Each number is 128 + 24 x the weight over its row's rms, rounded and kept within 0 to 255. Layers, rows and columns count from 0. The size above them is the row's rms in percent of the matrix's.

# layer 17 MLP down, 64x128, rms 0.209, rows 55-63, columns 0-127
size [ 95  94 100 103 108  97 104  97  97]
[[119 138 139 151 158 135  96 166 138 144 188 171 139 192 146 152 118 141 147 140 140 126 131 138 126 174 168 121 141  98 141 126 124  83 164 146 120 161 138 115 161 158 151 137 107 161 114 136 158 123 122 124 117 121 144 130 131 160 138 138 154 109 108 117 132 152 152 148 145 140  97 162  96 135 171 123  58 139 106 140  96 126 162 126  93 103 150 125 114 123 165  96 146  93  96 128 106  84 140 104 167  87 106 109 144 144 121 143 154 119  95 111 132 143 130 132 151 146 131 166  89 117 117 122 142 147 162 118]
 [102 115 114 109 112 130 127 140  81 147 133 129 134 145 133 165 102 106 135 127 103 125 139  98 132  95 133 100 114 144 161 100 141 157  94 100 146 112 161 123 129 105 114  92 105 121 124 150 107  88 186 104 134 150 165 121 150 130 106 105 135 112 101 133 151 119 116 152 123 130 162 110 181 145 138 105 103 111 168  93 126 159 147  82 131 111 140 105 166 150 122 132 118 139 127 108  94 158 147 105 163 137 119 181 150 105 103 148 190 120 186 117 138 128 142 124 113 133 130  87 126 117  71  97 149 136 139 164]
 [155 101 154 122 134 165 148 156 127 113 147 141  92 107 127 139 162 108 130 110 122 131 179 121 165 162 133  97 157 143 154 151 122 175 116 148 150  94 140 122 124 114 151 136 132 109 125 103  99  93  98 111 125 112 146 130 134  86 104 154 173 118 150 105  90 155 143 122 103 125 112 157 150  99 143 124 152 162 145 153  94 145 135 109 126 133 140  80 142 148 128 131 129  80 140 149 114 135 178 121  83 126 156 159  98  73 132 146  98 144 161 160 119  68 128 131 135 114 156 122 117 117 132 129 103 156 157  82]
 [ 97 159 120  95 103 114 177 140 160 127 153 161 125 108 170 103 122 143 113 148  99 154 159 103 142 124  90  86 112 110 146 147 122 161 119 124 136 128 172 110 161 167 164 152  99 124 134 126 111 121 155 137 125 148 149 100 159 160  89 147 140 114 126 132 134 124 158 142 137 162 109 118 170 137 155  97 102 124 107 105 123 101 126 115 176 108 125 174 133 130 158 106 144 163 122 129 126 149 136 167 142 139 124 110 145 109 186 157  98 124 120 117 121 111 141 134  93  90  78  79 124 111  99 104 127  87 130 132]
 [128  87 180 125 155 150 115 138  84  97 133 119 162 177 147 126 147 108 109 116  89 111 195 119 125 123 107 116  83 158 121 150 135 175 145 154 122 167  73 124 139 114 129  76 124 125 107 163 122  95 155 119 110 170 152 114 129 138 129 150 121 139 153 111 154 134 148 146 173 118 167 113 122 151 132  92 110 119  94 127 118 115  98  91 147 104 116  69 146 160 149 124 122  93  98 143  93 148 121 134 141 118  89 101 129 110 155 131 110 138 139 122 124 153 113 131 153 125 141 103 144 123 144 108 154 121 144 120]
 [162 141  84 129 119 159 127 118 112 133 128 149  80 104 110 138 146 161 141 187 142  86 155 137 118 178 128 117 138 133  78 148 122 137 150 133 131 173 147 130 152 115 103 126 133  91 148 173 119 144 126  84 144 129 123 101 130 107 152 124 139 149 118 168  53 101 132 110 155 139 115 126 134 164 115  99 126 130 132 161  76 110 163 120 184 121 122 128 149 131 172 128 149 163 142 120 118 145 129 134  92 114 130 164 140  86 120 155  83 139 135 104 140 103 131 102 137 128 156  92 138 138 142 142 139 124 128  98]
 [146 147 119  85 104 119 126 130 183 161 121 143 125 133 100  99 122 143 126 126 152 122 105 102  92 160 135 129 154 115 150 128 117 132 115 127 123 145  90  77 145 167 139 169 101 130 130 119 116 128 132 125  83 127 140 152 117 161 144 132 132 134 120 104 138 145 117 157 113 119 132 134 160 113 131 129 127 160 141 148 163 190 117 136 102 160 134 154 139 125  99 100 172 146 133  53  79  98 156 152 170 106 144 153 122 138 171 148 157 138  91 116 133 117 132 117 134 169 155  89 151 122  93 138 157 134 116  76]
 [132 130 134 131 108 150  65 131 152  91 144 150 140 126 114  81 147 139  80 113 123 157 134 145 134 135 122  61 153 129 165  78 126 124 109 144 119 130  97 124 101 140  98 126 168 128 138 144 138 131 118 120 121 127 112 138 106 107 102 160 143 111  74 121 114 129 120  92 130 131 134 152  92 150 122  81 105 102 124  93 141 134 148 103 128 116 164 122 144 131 117  86 124 148 114  77 119 110 141 139  78 134 136 157 144 128 105  91  79 168 104 165 119  97 137 108 117 167 104  89 127 138 127  74 153 143 124 126]
 [134  93 147 145 126 144 150 132  84 122 116 123 118 142 111  90 147 134 179  74 151 149 140 124 151 112 175 120 155  96 126 141 138 105  90 125 171 197  96  97 122 109 131 128  89 151 102  83 102 121 125 110  68 100 136 111 112  96 163  97  91  99 115 106 144 170 142 124 139 113 147 149  91 129 123 150 159  93 147 164 105 151 144 137 118 127 178 143 134 151 126 120 141 158 151  79 147 125 157 135 112 121 144 128 124 168 139 109 154 121 113 154 132 136 111 112  98 124 131 113 137 152 134 111 142 125 111 138]]